Weights of a small GPT-style language model, trained from scratch on English Wikipedia: untied embeddings, a variant of SOAP for these matrices.
Each number is 128 + 32 x the weight over its row's rms, rounded and kept within 0 to 255. Layers, rows and columns count from 0. Numbers have three digits each. The size before them is the row's rms in percent of the matrix's.

# layer 19 MLP up, 704x256, rms 0.118, rows 501-572, columns 64-127
091:159163134144150125215115155144168078162166138125124111152132116117165103117153126183156098088124111112101143089159161091138100126078201088133136110146110112096137145157121129102155121147132161
096:143152109111193154112141097115108155094168140062179117150131139163114110094126130116109140094113111154096106132119138157123149146158149122133082157129079067111082158134118121156129135086154139
098:097091104132128100138105134141151172100108094158094142138157135152074092059187154118105137112153140098162063168120214076079108143179104130121077084129016090082145127181123148116161107101157139
097:096124123124128137112121125115153185142163149085158129116136090161095125150158156121128166133133156134138115146120125117096085105080106122143192175105158167102134084093122129122118140136124135
100:107053148069164106122138139158150150156156193115093113120118156178141152148034127140155191127116140147118142152110099105146125078133129172107128244211081104131167149116112123094107136158113086
092:173054126154127133099141197100098119136147130124120186109089138155116148134141164143084129171114155147142097089113159162119114093130188123153205082182082198099119110154200130113149120108107115
096:075114142097091180121088147118103157098111108110121041157114122075116204136146121157132128112142081124157121132173139158151073115094066135147129153126192105107043166112132063141105077115102161
096:124154147137116131081142162161107124109156154121167096144104132135160123111041110058167155091133100107087139078097150138183070157137068192096103177128135120159125125155127136174121145084081098
096:125188167076106100088128183115170077119099147045115134157122071167101167118142134123181130072118143096099130100145121197150097109115107130060110177123127083139091166151132095144102155191090146
101:106120154115136118114122131122178120172124131183126137190117148073101090178118178139174119057123142153117152149096122143053110141120133122150142150149097162146132140181076111141152084160140139
104:115061150131116133148125103143166177070173110155169134144047101121061124172085157108145153090075121105148085112115126165167124062079034189122180069154153145143094101134142150156104136092209162
098:045130131115129094122170088142168135118136121142125093096146138148127141088111110162148135195134111093131203138125137120123106161141093114099209109143182076144100145092099210132156116138133135
100:127128110085127140144121145137159120153127081150177128153089112138126128093179128165103136146096148125116146135140160069147135144105076136186152130116153106067171083069117153169173121094107125
090:084182084093112075114093134156119182150128109143150098117158149140116160084134166085179128105137127145114110141137146134105115062071160132136124092165129094149152057080125099148172125183139134
099:103164134099119161115203141112088075176096097161125169103147143169093116107151081166111130103092089126119182121140168131110119144100147122095149114065118106148186145130109123109129118112061203
095:076144138139126123124115116237126097076185134148081189146119108127165102128074149120166165129126092139106104107091108116155131087201080086100188106060137110146167109158165156154087143157106096
106:084108169074145122115112072180116165163116110133122120122112106086158160142145097158118166112088117148107126150145169083162079145092126098082107153128096121124167141173091130156100074141115152
091:117081157096035140159155097126127168141158190121169102073148143069120062191096153141110150097163104092148112127153171093098141147182134119101154144158107115145142138169142142089076126172092180
095:181080150116107096126136186101173141134070128142078125023167151111172138159162124157096093125112128107181084138103141122129113130157183126147120105135154105154131109098103097132114089199101125
098:103108121151108157142085067170141126121143049158134108092088109087160140090140131133176188130134179122103096119087098206136167086070171127119091147125169136154165171133099137089134116178125116
104:215143115094115145046095138097119086136057139106055109154105151128135095098148181111115141102138139122159109163117132116121115144077134206136188136146156085135179122079140120094169111154171210
099:099082105137110206169147096140127138175167109089158123132161133140128127143089148095152102095090124108128168132120135138094110127168119149130097094104159200133112132143066126037174076135144126
096:142099142134178089117107157142163178177130147103107163158173067113118138169098173154105116136197111119151094116134160089083129154161207168077131097097102159163163146091166149101106087144109117
105:146088114158167130169113114105089200151133119157127119128083126128153107183116180125039109143102138105068125140118114109163107104110128105143071139089066172112124114126136124067148153149102190
103:119084136161110173142115132169121122120161099151129126074118100164143106177102127116189175125129099123157140121168031105079096088071149107150145083128177081155085113129111152137140070129084040
099:133141156129145113151165101127117175125155099153137158131209125151083111040076141186142157089110129127104160154186133141082119126177158145142098118092111126119162184113149131055143099152138196
101:128145057069106164163142141091135152117148160130060156090091109206110130162145127151147122106138112135115135144102119160099079115114143143200126136092132136090110095162119116114102110121179126
103:135166131180108086097131098132080199088101135127099112098134107072112115114119111090074113152143140128058153091147110111076145149172147096141194126121149081078203107173166097149148155137168129
102:098119114140162165113082156080146143139089107203172115111180128117077133181151157122071109144126103039077053131177121045192101123114077084079109119116068135159141166123177091131106091123079135
099:100052154136102103161132122110144118110140150098091155079188127142124094132183123132106135161099141074155116118101164103133133137189137146100126180147110111142162108156147123110197041138166102
093:092141129167163155122142111154137159088187127056071165099113183087140131096151146080181138130130166083114151117162132171129102152124072118134172116159157150101119147087119154125124154106201106
100:120159051093072103152101103108123110110112116104092140211064106113151116173136104111124196121100093122111140158081097097111136186112109124115136149138116113176112100122126142045136134110135157
092:136135132187177139117104112114129109085070100132145179142160151171134090155097163111135136072095110071108111077196178079101124107122165134206099148108110134146115156136195112100175159100166072
099:084135157147187145107141179093128126098131133129137082104103105059085124134120162116157134184139107115151116125091110149138159079065138078114111124111146086157148128143109167120151097131084110
104:179120099135161136153093096129089079109124143081090079182103094123102082153131110176135076103105066168115158122098164165129100099071162147132212147130135152176169148138099170151199072057115163
098:070157090172135171129195173112112199102157116054136140148145107119107187147155112077175146133120114098105152174168128085131133111093148077171133153088079100153130085122186127126131137172088175
104:119163107078131115141113137144100160180133174150145118121103170174167134135124171094108127112134136103117150099137125172139155140065099170185145153088128136121109126122190113102091125122131141
099:108080173099155188146118109123101139139145056112184171140112109131158121159183110170174140202119117140088114168178195105125163110051161161102091134124136158080145123219189130145148136150107157
093:188149067120074145094170088150127114176112115116212133091189116105123078143145127122150162151139131134081128083082151126142109065154132150082149146174128141109209142117121146080070133132156104
099:169171139118158090108143158162096181103129095119089190127127081099191118139091154125133120098122176111128187122130158126042096094116119164051107142082092144145091162135107140145136187105118100
090:123167116171166144116159153077162123154152064168148054212090116111137119116111132162172155113111157159146078132127088129082160145142081136137145128080127136151144117079126114122048144144040116
107:080113096147092136134101095148101123118168143092133131095142116149173129113148128121115122100135141136095101140086143094101130137166093059150138141093111130178177166126148112144106101106131207
097:111089111178136103141123131095080156102157104116166191070137099098130106033095172140135151072143167124177151144146129126124147145118115065094104138108136188106114131196162150121138131116100117
101:156075119146100176149131104117147097202147100102110150080137172108140110134175086062185163130128123115116216123152143128132137132146119145112129153186153156115135086112135092133120111081087105
100:108128077109154063174151165168064116179132141138107131133112083122122167095124107182119167142136157097139117162182153094134092127121138091185157152154065138162155138171158121085068087083058167
095:123094164081105160135152170101110176112133120151109161135127123076115172128159138149065143169080124145101103183214153125128099074098137157130126127128140068096143137121084092133082109119119117
108:096123136122168165137177180149150108153188122098139095130195111135105183091111126153075157120143136149113128126174090161162118121191121151137095130162052128126147085153076122117172130204143160
093:124119135055119167104143152137123157110124133096115066136099175054132109109152121108161110129102184171140100187085148118109098199164099105087171103168194177113147090170122126109155114061141126
102:110086084112116087119141175127138117123194165166132151173218131129157144129126114095109147126119035151076114128190131076108148116116137112146151140153152075189136077028114128235188107058118138
102:124206135137128060132164118093085125112076153153155144095120106133095093149204114131155143079097109139117126121109162169120128096119159109183105110138130094145137133115171130103126103056101098
096:098115159120114121093145115120141151166141196111128115162151077069118103108159133091081090192179179142146130085112158107150098124125145100119145136164181120150095137193160120118157110165117126
101:114081090144066120115086138171122155118072139141146127141119121125161135144170112106111140173084157137165095125090038096089183106163144123122066163140112137155105197117128144123136158119152103
111:151117185133175160113075115159155106156146138100115142106126095121086156107111118112224079081134123079141142129198140130178146180169095132087190053088114142133074170170101137141130083112152121
097:091129094115151160114149141064127145152114114144122129118146128081112126120093160058124147079128104124158175101153063131175156115138114102095178144114124148095131136122162196129127098111074163
103:081132156206166058126135109039120141093100069152169093137147056122137110125109137137149162115141153083110099126175184153133136127135094151151143118132088161098203103095151148207131127123145125
098:066091116085125143149178108138132164116097144127191107114140174194127130104117129158106131182117146106109131132135130143113179189118202110135108083120095158082094165129137169120140158168089082
102:126083089119155097120102138126131106126077094138139125150107096166130127143108132140048130071072176101166115129151164140094096136164115160157092154087125147170150122160104116113096127161082174
099:110100134147125153106139119189162142162182105106131178138106145116064140097132096116132173121119097205192087190170154134125126126063122083136126165165128196136124086176173114164086110154127110
101:157103049132173128107100131134125103172110083218106184100070125144081117155153192117087181133111090120071114044171137144169110122086112098122145192109177086143144154123125107192149107146148138
097:112090147145150153078103099106122095123161127143107182036118116183081123102099080131135117123114165118085146114163133117145113104096111164136143165164077150142083125154098160106086138155101103
104:096159097140148056116081117098093144108204147160138100138115105156082204134178120122176166154145157118117089144095101059145092089153121120103127157099128092150137078180098123124100091107146147
096:108144186097070104115163127142146142165118160102127176119086130141110111188152148134158147143134102137095145080131143113113105129193091140118136134105182117136102115128104173125083149159119094
097:084116136129136193129077082088131139130114142119154105121127109187184147101118190129105131163055160178178093078129203085075128143125131101125130081106150164150112121078136211155108155107101167
103:090153150194149115156089132100167107134151130110117104124114072134153082118147049159158103140152126157083146150149139156156095094125096175109121163155111121163129099138146075141105097135146156
099:170140153183088090141175115141169128123137117145176117122116123126160047134172066126150155087177157096148135121136164103187156156122087153226113104102078150152150180200163107150123200167109131
094:056105130127151102175116078106117160121149160113167159137132110131159117152165159154096091084108100145158120107142142147105126117191149060104119118104191168079176111132112078137132123160093168
099:144123130165135132156100140083141129146138081092163132078182155154138155132138138079116158149120147114104123129113099113095132102149098128147168146145107134168148137147163158103160145092119081
097:150145142077108104178161085128109135174105135101142069172101147097166098111147180021149123193100151184130178129106043139145172119125124130121155118129104164093119071136148103151115124118095065
097:166099127174163070165143148153126117119116076099075152147119176184153161155127114066114102114136148106135124141144090175122192120166134151138153126138154145171177095148156074152164157159149118
100:194069157094121143107189202137144077110134142134116113169138146094132086132138126147120110131090121130104071126158079152135126149155191108195115225116100140147155171105142128156159140086158089
100:130119135091145181136117173070059122131134108128076094150088119120113092126118111089121109142153137120173142151103126097148093214133121175123151154133158113124137149106124090079129068112138148
098:150167078097145155116138108068127155158180118152104102059134098137144134139122109095150143093077136137145121088136125147165074096099129100141133145161111120147158164140135139121139150092065103
# layer 19 MLP down (transposed), 704x256, rms 0.115, rows 501-571, columns 64-127
100:104097116121116183078047086125166184091056163103112148121132080097142072116104175130150152081106136149079117134105094114116182146172118165162126145156111071136120173065213158131164100097130160
091:073105141127187075166119107135097099164088117139126107103082130181136198111091144134135171077163103121092107036231177101151155126149126090105158107114093082087118149077165121156105093113165103
102:157142143095153173107141129137187129128127185055183089109092145121124072177143153100125145147158104104125130125116100123134144154117061125164136131143144190138193089107156091135116113130124135
099:139147167097125171120111115160105079103106137117089134183109182222035081151136107116144134146070133088094149124158111122110187120127092121120035137133159144091153111111075089107078164165101158
107:086124118139129131124143145144145079166098156110180114131158101145133158102104098173157120085143107107047161087097092113101123114114076163161104123066174143105203147163124096174107142146109116
095:136103121134148165172100111112132138175144132171154098141088086116184114120067166160140100161088129123119164157105178136166173158067134142126082112161169174125220175124194163121174120133110129
100:150126105182135135105157126139120130105120149101096110081176172152077103113161144088145091149153135145159162107110141155109108123099182163130176093157127103121121114155066192104109152113106066
098:149071143086134092105134150143177068172143186157161187141126193097083170121164140177096153103115081148107106202126121129090092118128124125112151103085179169171133104146130138136080145176125188
101:163124100156088115179134087082120078149120172125125111089141111063131145129124127122088131125140133122124097124064153072161182072124182057167132161139117179175125129126092176094044109075148163
100:202180132193152086146094154088135149148102086205155109090148112121107172152165105150125103119086196173108195114135084101174147161144130136141176152116131082157082124114100034115100131091121083
100:118121150106134144106165134152116156124148178165119165133166077193151109152141165121078137152101115133118156138122120128165201122216188142157119089175135081114114132127149125077126180154186148
102:212143133098181108137089185117109097161153133124145142117148141122166144096135135183176105195153089196151161128102105101202129119130128145126146178125144107065171088156160086108071115114128045
104:191159157139096200108078134162069128150182094030129122147167113154146120105123160128123164152162074165089097117124096123148160161142094089136129110197099157093141137137074074081155158139141117
097:083110190170168118122112111102090116180143172101080086128105075100144127162142072177188073134121125129128094102124167065074144163156118140099133147132094074146088130135019163114072147092217093
093:126063156156105127121113135094153115108128070102141122146102120114181071160116125109140123102137150144087159165149081129097134118112124129116091103138130127106149116181127133082201157157114089
100:135192170117158119138137136103132153115148193082163163107117043167158121074081120132133119116110144123121158106122140121115104165106108135052059107163086162137100085142088157164176131061231148
104:143120154110176107129127153128095143130101153143143121086133172192152191123135176092191111112120110058128086107103139145142121139035055179141092131108104109093105101107135215192105151120147139
094:124110165158108127137131113197081082126135131129133180143094078111117114077198198170140095149136141118108130121159119180081104163108121174144176085099164174125130160116127094130159129097121096
095:137165132079123201056110133143142171152174079164100157134124138092107143068077118114162179128168148141100142160139104102136103125161161128121158132159149158130107127177104186094139094102150110
091:123121178157115112141173099079114104067174169090115110172153136144156172112150103097104091124124128103199131204131176069117099089147125164145128102186109102124122132102149088120131147115132190
105:119144177139150119158127181153188073153075149084141152103137099175047167168111129113138135139074105152174181120076148141172175116129106114196112123140144160078114125087122157158131118111105159
098:161173147154123080172094089110123055128145158069093111075087209144150137113127167133121158084106111115126139163146137132182150108163106190160097134145157087081132167128125118191082102101161115
098:111108155159153145145176139120115148101099137168125114170067123141166120055109078132086132149099159139143184165117135135122117129166126084183158158118203138134118115090199134080098114092115181
099:114146109110137125173178186126162070116150109083113117074143165116051153115117185102094149111086115139097146141134090159124136135142161115122109158185136081120163133121137161114168125154109160
094:201236128151119137128129121112083112170151094131147114103134109144110127098086102149136143130164079150178142047112145140131158158169121152089086154111112163147135096143189096114152152106173144
098:111156094100130182150138126146156130140165128156159181097158122177223117179163114137149138129089145119151115150138148132144121043119155143112188122153145107131120168128115119102183147141093097
103:140136124129114155092097155144196116159115097109056160097143131133107132204138112110142102129141085105109138108090129162129152123140172091171143080104024189123137127164092176120107145126123113
100:135131141122129165146147162152151139142092103149103141122105200141132179121149129125073134093055163118085111136193114140089130187107113120112098165106152126125092120091131125129104139077136099
103:143084122110117142086140072171148131125135098073150146112119193125111092143133105143128156089158128129126092057105132124108114112140139212098154119120139138094138128100184108112144157131115076
100:094158135130154106094164084165140116119071140112112173140097113112153160167135124186175146082128172149158095154140138137195127105103121110119126150118141163098147118146110125150096174108146160
091:125133138095166101122160118057112105096134101156155125149098127102155108168110106184105127113112166135149099165123148107127143131118159082120122172108125125159155114134077121112095118147153177
099:119141142087094161091093088128121159192131149098103096137092076136130084121114171127153179119117095175100083119111090123116078119139154108063166162116112054146079133182210179148105137080097135
085:142166141132063120108146115137106141108165145139143138127130120091135130163137028090102131108154154139056111137109173146138120141055090114127122113105125091103129132204130123163125135082116118
094:135160161155143199118093174132102150108141127175111185148133141103122141141132115160074106084179202112117187123203171135156140198100108131114118073156146085131169176114184129084117176152105156
104:153103158118167123142124122087110182099155095075133093104106079109126112110130103195135099147144129124132121097099188104115116087171122125106132179088142079150115150147152097153143159098101116
096:181087141202131121076097125117145089152175095115176180107109111134130131132089141177082168108135092129082136139098104122054094056097118134130154127165190177118095133118119133132165138165127197
104:132173108150130120140074060103149127103172117119025078185148145155130152144124140169123145120169108124142119146167126165105095131142068095100126164161153082214161106081140158151114099146114117
099:131109125096133148150140098173178125118142143160140153100098107156192104110076183102138126053113125095185125169133161195139168140189115119089168131140105133135083197089128163121062149146171157
087:184111126155164097137067150119138133138120122139101099143118145113181109142175125119068160115181135133126093177141092176179091130142137153151105099134180166036093113122114021149125132225116138
101:161106130115116112192123120084121108185156106094129089143198146136138131130154142100151142099090109201129168143175102115156156127116121158155156110100187170154168155076111083141136113155165175
101:141123091121149097115152118165042184154095149098148124142094114132135074083151163135182125147072133138142124126181129095138087161113177155086151103094209078140110121067098123150105140121147120
099:136162112084155134127123119149168214071123068116114078124157120166132054176118135124131079049136179149105099111086137163197162163108122127150151147173150157069154152151062011109128101173196150
100:161112150106120124135125103152121157156109065200089129134156071171120101158083179122129108213131101166120110152134137122141105131178146156136130210154046124129159088152115084151114150164142137
104:159170199176110153125153139100133144157118153081173190122130128107120126054146182128145092082120116113146130138133093138140156211120102141189092159183103141139128077119127113140102153109057154
099:108171124101116113110099095170156145167154118136096096172134107101154137091149097111116109157121126109125138164050140117125137077105077118114149110119170095209154119098136168143116158112167104
098:178114109150155143105153104189144132127160123121150096116125126134165089094133139113181088113142120120100144174084141153084106115142106187151113143116175077125085121111151131111090137105114094
106:165081117152127109127093121075132156129146137108089138130160111143144140092133147079131093142118126189118104139070109081150106151098145115119082146137191116147119046093121104118083113153144131
091:157159142151118080103117139139178111161163122150118233130104184162100125108119110169085151146147127085148148040116112148152161123102100134152056111087113175161097178143084164125101128132154113
100:205135121148177171158059095122090136118121103131090115087113113136105100139127075137104130156191117158112135122131150170164093066164129164131139113136083155131142154125146133126070065128137111
096:131084150164133105115127126171121106167142123088156146068112111147094118120078137145162105142116131116109163165130123116146144137102110137027143097154149130104082158122153100126138142111162131
094:142174127090112100100153159102074125053101115103148108099158182140110157167156175093074129170133106097115105140109148174139185174115094113118094144139200108179138136147142114116134145096103130
098:119114149090129151133117107151125126080113201151092100062161170064090121111149137149115112153121103175112110122140156067174134152084065090137136138192127138173178167105120070152076160145128155
077:115142102155104085106083144112127139115108139147150179156134079154156161146107114155191073126087084118085133088133201142136143155135183119091147123075077120162129127112107149067162089111156143
095:101149139088117135121169083145103107201182111113101127153095184066098131148165135141155135155136146146091087132081147130151102129125103125113121130027093118146181143070137083095133083140154082
105:149174159129098141159147112132161168137187115128161149074138095102121118146102092086165100151171118088078090000134113087128183133182122154107126118086126145120138112096190168151099113184082140
102:138124088151119054134174203150107117197174131077138139152122137149135150130125145111099095092175094176108121129205083137141094158128092107115147121128150104114135110106139131153091136149134164
100:092139136134122046071131158104138147175162046122197145120137082066092181091153124186148150145102140149165137162081135166127118194090057125093132136132083204103136163114121156116138086104155177
100:129219132131130166185099122136141106121080089134053093158134138156112093182073129147158153087079169138116154086112141135143144138231065103159067091097143148090112130084107108146127122083093092
092:084116163072134161063139080135125125130117139056126136159110125104092170091142044124166059145089114114174136136205120142137117107121119148101072168137143170129132118126133150087150152142102096
105:191088106086176110143098180138132170073124082120134096130162169106105144083089124097060159112160163150131153167116155116127122103137130119102122156138179104110110086135111105125126166080173078
101:133152154095130176066094096136123157056084119073135119126097062116157098133113123153144110145062140164129105074127165140106114125150132118101093108102072116116103106119165102101131109130091145
098:154113162120130121128142192090134152149129168165132129122142125164078143125156115107102092081104180155123150160184144124125134183201181130120162108148148150134164095155092138140217081159169140
098:141168110114130079116099109088123108151157095166134097151134134060081136066115089154136126149147093131168159138181149132127069123145195179182139115173126138111134117089120150058123087162131113
100:197086152146191117109170103105135088178111147113123120160145081094167113134155108168126122132119103076110076123098149112092052135138147104126155076144106139147137151165187119109133181102124126
096:131162153158115149148104148139130187121157131163138134209159160133158137142162089101105132178108125102142154130136123139120098089119150155064119084170109150076074134089176114158093139131099131
095:076108137123166068155107150133106109115113124092126141128169191110151145118146094084087083088164167131157113152173171114131103120074101149132181110100171200181156132154158145166153120176146110
101:091136126113135133102123135064172117137130142121173138117109125116130091120085155117100112173114144091155111171149100098082124087152140111069169100162127122156121145158096123132109125147165122
104:120121124135132133165140075112141097165135143175153188142105138123112106140116161108151138081171192145082136114113163131122078116140130142150145096119153101123147132113159097150139153129136169
100:106132099118095132158144124112120172152125106156146105224121173146073133113152122140187112091102140109122129175123195110146092148126162109125152150109155178104068121141091143093097100138165077
101:093095122112142066138114110119120103163147172137141156110099099148074134143212146140102122127123169138161116120151181128126160163073152171134186130156163122126115090077185140218176146129158134
106:157115166104097093183129112131054103124093125074140119066083163126091141093094122118126125131132114105151129131171171184062106101103159070114088145166091188176090115188154148131120134097095113
# layer 19 MLP gate, 704x256, rms 0.111, rows 502-572, columns 64-127
091:128147134123122102088175111152102046112168116115143140125170069128101131129093128153177161193137146170177140172071133106122138106080062157191133095147119094126166169100092114078115110147097095
100:150068100140145133151110165133113166117104147138126097103115209154092123164119156133096142117091085075143143182130128104089153122106090145097122127171126125148121112073139130064180088081134116
097:087104090104161071154107122175111151110122100139147148126150122111077104108138096169171073112154102126083188129150110170100142153138114144177086131165142116181143175162140103118158114114111105
098:140087116172098097088127166125178168112142152048168103137097125147080173190190160134118134118089157160121169151149111101178085172125145124126202122154145140108138098121153082136161144064127143
096:152138120144186103114145150152088111159129185119072112152131096095110069160139140138156101155129137137123144119151085212185108094163197137149106120108080153185123154102142097164098089182073082
097:138169132071126105127142158089121126100127132111121157129106125148151146112121092127102088131095206134089126226133090148118113110151122183107161137093168145140174106133140091127160112087157095
096:109109117150122129140157156127084172153147140147142193134139069136126135144166102139133153146115122152064122144190130172118136111136124106097110111151076144125127116024127205155110090183143122
095:104099107150094115118161110101158138101194056027177103153131094122096127126221219188089161131091147127116222159145169111140103153167109144136128164115152073082124119158115090127142094161112100
096:104167105104117120099152176103049168162132124081093121099174133135139099079094110145111154127132151108151115199116165092112139167127083119120083195053143122154137151146085184177137119141096145
107:081105127091125107153184157141165158094050136131122118099151177114150194084112165088099082155144103126131117144145141114137155088093090074173142088207065139109103106087128158140169172142167133
103:105031114157159123104151167140093101090113099096141119057099103161134072137125147092116150131152109175137126070161149113141129131086118101116126120181077147120135123127110160160235140161140153
098:113096104165152118133146161156206118107141121126080179118106125152072073103081149123144113120127185090152127121052166148110150091144170153115088122141131149174099150174135137176118122138171146
100:101095099149092098168123121092173144110180142094150103139093114183102107149125152096139179066140138154091131102085149152163099089135091140153102151139203092088123124116184111158095110148191144
092:140148166073117128131167129182081064118091109114125178129094109139130081186108159118075155098089108189087160109149077071110185155063156133101103077138122165117145105090100082110188119157121140
097:066155122144207067144113146173077137083152136093127142115110064102114106129115155144082158141135087121109141144137152205135128122166128110126121115107105119088115183148143152118103129159167058
102:132134142098094124190146157105139184122103121100101102097102158144129122150147107119112173148143188066140185155082134090148028146118140125071135114029118129106119125124113112102128051106144103
100:152102184123092147136157136170070128087140145128171154129173122125101150138215125150117199120112147157173152099112066135070133151101132108146149086093118107100060125141137028127143104096073119
092:116127124109113131112131201120119101124114075076144147087141123114111112095095144081148125165101174121137123119140116158179123142145111096124116185100161046089080123123172092149131139131097123
100:117169191123139110142095097108126095117165172048101190118103129120120042113120151070089080142127115151106112161200118142111131125115116116199054108149126084069085166091114151121110201098094113
099:137148128119146136112123128080099126146132111150132183108125175119154156199133088126162136124158125170126110145156170122145161169113134061154129136156129090068123116133150149168121144117142090
102:149106064083106135091160163093056042169121121133155087095124144101147111159145160124138141106102197101144108117130152080134137082149142155154143164151123139138116138131120133119101130115064085
090:173150135140109138180162101099138148146214095115166136125158153097125147145106130108152058113103150158120064114172085187164147137121145125144122172105162161114091160156111116140192198096153126
100:100131205098201115160146121112094148153113164134073120093157206162109080120105120063118147120155145166131097192088139131119216177118116110153159138075070056090132128169117062107152098097160110
100:159147102113143140099152146080130137100134113115163149100081175078114139148100090118095115126136190100133107141099230177182135143118090122147145088153140154157064000145110114107135095130122135
099:145090110122158125146156105142098067104129068097110103094111094091137111148088152126150199144107102101097137127101154117125121101127158084138178053111146133138185145088082157161162101154122130
096:162126133132141158062108125106066150143128173175154103130114131149145077137126084217167094099127131077126151072121111171124121137116109074200139153099125079111103160140101142190117127103144149
103:189167155128114083111201176135046181089153087143126078123115186099132092167130174129085182142143124164131140105114162139140113173143122168082199128132075056115125139106203122130178132130153159
105:146115069139146116098119163116144094137069118101171121119126109179158092162143162122127102159081137159142151153124081090170138082144097118071119098135102180208151179152147100083134142086118148
097:185070134153091115109190099152107154095118135147116073087145167138107218180116080167117159138158093099120130135102152133149182116125084136124133145113119073067112139120142132147135150137131166
084:056135121130135147094130084170126123174123126147080131147203104069096141109129132122129102122155125129079160129072149146145159109111078184187082133157152168147067201106135110137080065158189136
103:107103145076130098125109134122109112177172176183053103152150148148161117142176141184154148058140161137185115129137184132094177104144155171121117096113122139116099132098163157079168175119120129
093:147150136075111116150136105136090078106131103159130144139133103081106144099114131091175156102143133140153180141126115165170092117048135096133101152118115138131155108075099134170106188185107118
096:094113130091129156137136132121189151146108110167169157065133179137125115116117109142059131174073076096106057095122134168134174145138128116127138121051102193140144125114180159174172088174118172
105:138142083171130132161153167084165137127133123148117149141037172090163127054104102103124082138128130156106090126092090114114179095111095102120156132105140103089102120174121066164135106116125100
101:182089121132103128147142097138121153141101145132098127104127141139146158128134107163182123041117127130107140168137084116080132047129196132128130098191123147153157111109141077119095135144098060
097:170098088106156125133100071144098154189187055120111108144112176117157156223115101183119152165083153107161164087162116121111090132132148149133157148118130079117084166165104134092176132063128132
098:100145145039158064076085199129173103099176144088125101145114116127113107151152081130099090107146134111163150135108171094144130126088141134184192116157095117159146199151116121166148134122087107
100:209161139130163081122173115205064105157109127150172156147081120108107118107122091118145221173159115124139155153144140135071174073088115108119200175140140122116161172089106138094050107118157097
102:172096110141147152133131153118154138107178111177213192108125135091146133120200118120112065152195176121147163107125198085149122180129153139172128101087164147131146115091099139094169110071099165
100:105115087150116159127173187129111197155146106198098115142091109106134178155078140141145128057159143212126121136164122103138114143166091119190139119141133134077159118094133086110127132095129130
104:148169136076115103107100162108145094164134130131146143100123163134142164134137092156097116092115159081089148106135164104167160111118172099171087130145116068148121116135149079153101094095174178
100:134155176232176099157165165150112154123142190138127085111186147126094124135123123126158123137108162249114183106122121094189143121190102092099155136104156131126188121138148109128069143122095129
101:139072183161174089090061127114195137152126132118179074148152098145181103193134120103140146095125109189139126113105089122089095123157184188125065113095074127142130160179171147131124128097109110
104:120161136096084148156159134076123110101161103117163159136084208111049133126162108110108154156099173111095094134089123138088109068111163113153161075106159143178087143106139167135087133173113117
101:117096132120143114159145136151137108140090191190095143171115208127123091140149135176159115095107192182168136094178153167167131104158066170078143144143144141032134128162099100073110132131076103
105:154126169141117097113135137050145122151124133120155181140123183129159037104115194133131130118128111129140147113141107082115105154154079063104050135117138150169073128122133149131131143131128131
092:193141132055152093085127146192138072210126120092147165059093093132151120082103090115154128142146125110120110100152077150120107084106114106164150177094151058126058166076124177102177179153144100
085:085158076103120156096181148023151087112135115152136123137158161158125080126078110084125133120133118118112092101156077141120149187097116090143142155167073090100130105120106142155141110171112118
101:144133107152143138099112113186071096077193130100114108120126141156134154090125141158147167150115140124090146124101134163010153133105161116134079128166074153158107128113106113180095118138146078
099:133196096144119134102138129113102150077133086160175097148127165102112090147114203127128098113159154177121070134100169165205167115158112119162141134080089175095159100101112068112174139097182118
104:112185107093147133109115108155125188104109070155208117086132123130078138097175130126140164152131155190116126113135111119158160098082096153081160147161093140120137127101159116116144116167114140
119:073144117117154103134153142113158110112137167123089116150150118098131080137190114126103169113126160209193115130122096154123122116090155148143138176157097147154074056094136081127136158154062148
101:153136079066115118086164139122114122116184117144106130103112148123064087147127183107098134123123141084106132085108183086123149039175137112117180092159142177113085150072091151117113106160147161
111:102078168126059087133144105089123104122126097157128114150095131129121170111166177080151094124121130144100067164092142085162121120130132124167109154162120149138144141160106121086085140086085142
099:142109087039144143121120161125146109147143188144104118130097146125118127138098168119131165081154156104138156143139100145150071129107158173129094132112109118107094125128156130136138120122111036
103:130103184092117142179147169122097119132138173087093089090131165164167105149181104083097093105123183130189118199192153159113156163092135149128121127153106082157229154128109105141100062126103097
102:154158145106079134145132146147118104106153141113137144130130171127154154054120138096152073133115152117183116167174124168096141106138147113112113143133113125098152184101112123077104134116094095
105:115091134058148118157131171157141150131167099183113104133104140118132140153157118122133152086139129158187121129129130176178155105129130099081145145127187121129154187103169092166071150109124186
105:122057127167092109113120111116128138124194108170098149104146125145159156151139134124124115184122191084066037084118103136175138090137065145118135126142087149090163111133107098130115034107116131
100:128121127137193080132088093160117142182190127141117120152136142137124203134122138112087117111104121099145061123114138160145111120098140095140129130114149088127085188089115130145202154087129108
099:087172096187160090169144107116152114084098163134135108174115093129133139080081166149078190097105150185180152093165141118133201158140146150104049146101125135090148156111173103117130109115148147
096:158111144147131144175168163132116121111137111089149084095119141114116070136089151173147114156172178128153132062110136117129115136138114131103148129173123148151069097121120133171103190172088113
101:140141131105112115144142136115087201145105169143082110143130104158099122162140162136132148080111118132115120145150178109132089076225105150105122067103144160148135099112097132126130136074119123
100:201127129072137077086147136183156101044153095124154102107123152144196112121123105102123134081172162138171144165161095105119158125116124048115081127115154106191087175136151102083144060108144162
098:158142147157141110118118172163030115155145113156164134126113050052117173111052123147143136184167149163202103127134135126117113089111190095102109105128154078092121132095131114125120160091076127
101:148118074065171137101090183126146102129125106153155142057135109084125082112143155116127041152093125087177180113097131165094157103137170100050149115150099140127199120117121151133164151125129140
102:114109121142136142111071079176081144057111190134131116141095109176172183135079050089138080098159063150111078098162125157153167160133145154096183106060090138110108120097151130087155194108196180
096:140098166151150113145079094204176101128153128124117147100114155110112111150159134118106128118123185098100166150134134158120121189121122176123149116129116137200112135168099113123196076140112152
097:061116109176101140146135169082175127103107076115102117084097178164124136118161132098114114136141105129130081154197066155143160097138139091176160141129119096162161144145127125120160139117175147
099:118089107200105158157063173144138188130132092074158087157143060105110091101104180136158079136130129137095064143177175145047078125093096122109130125105141195105110136141131105086046091159149092
102:149067155133085068184157097164101096174097180160103128128076105127135172111074180162112119158142123082136172110155087103135147151195125106109083194134122126075116113125125138135068116128062123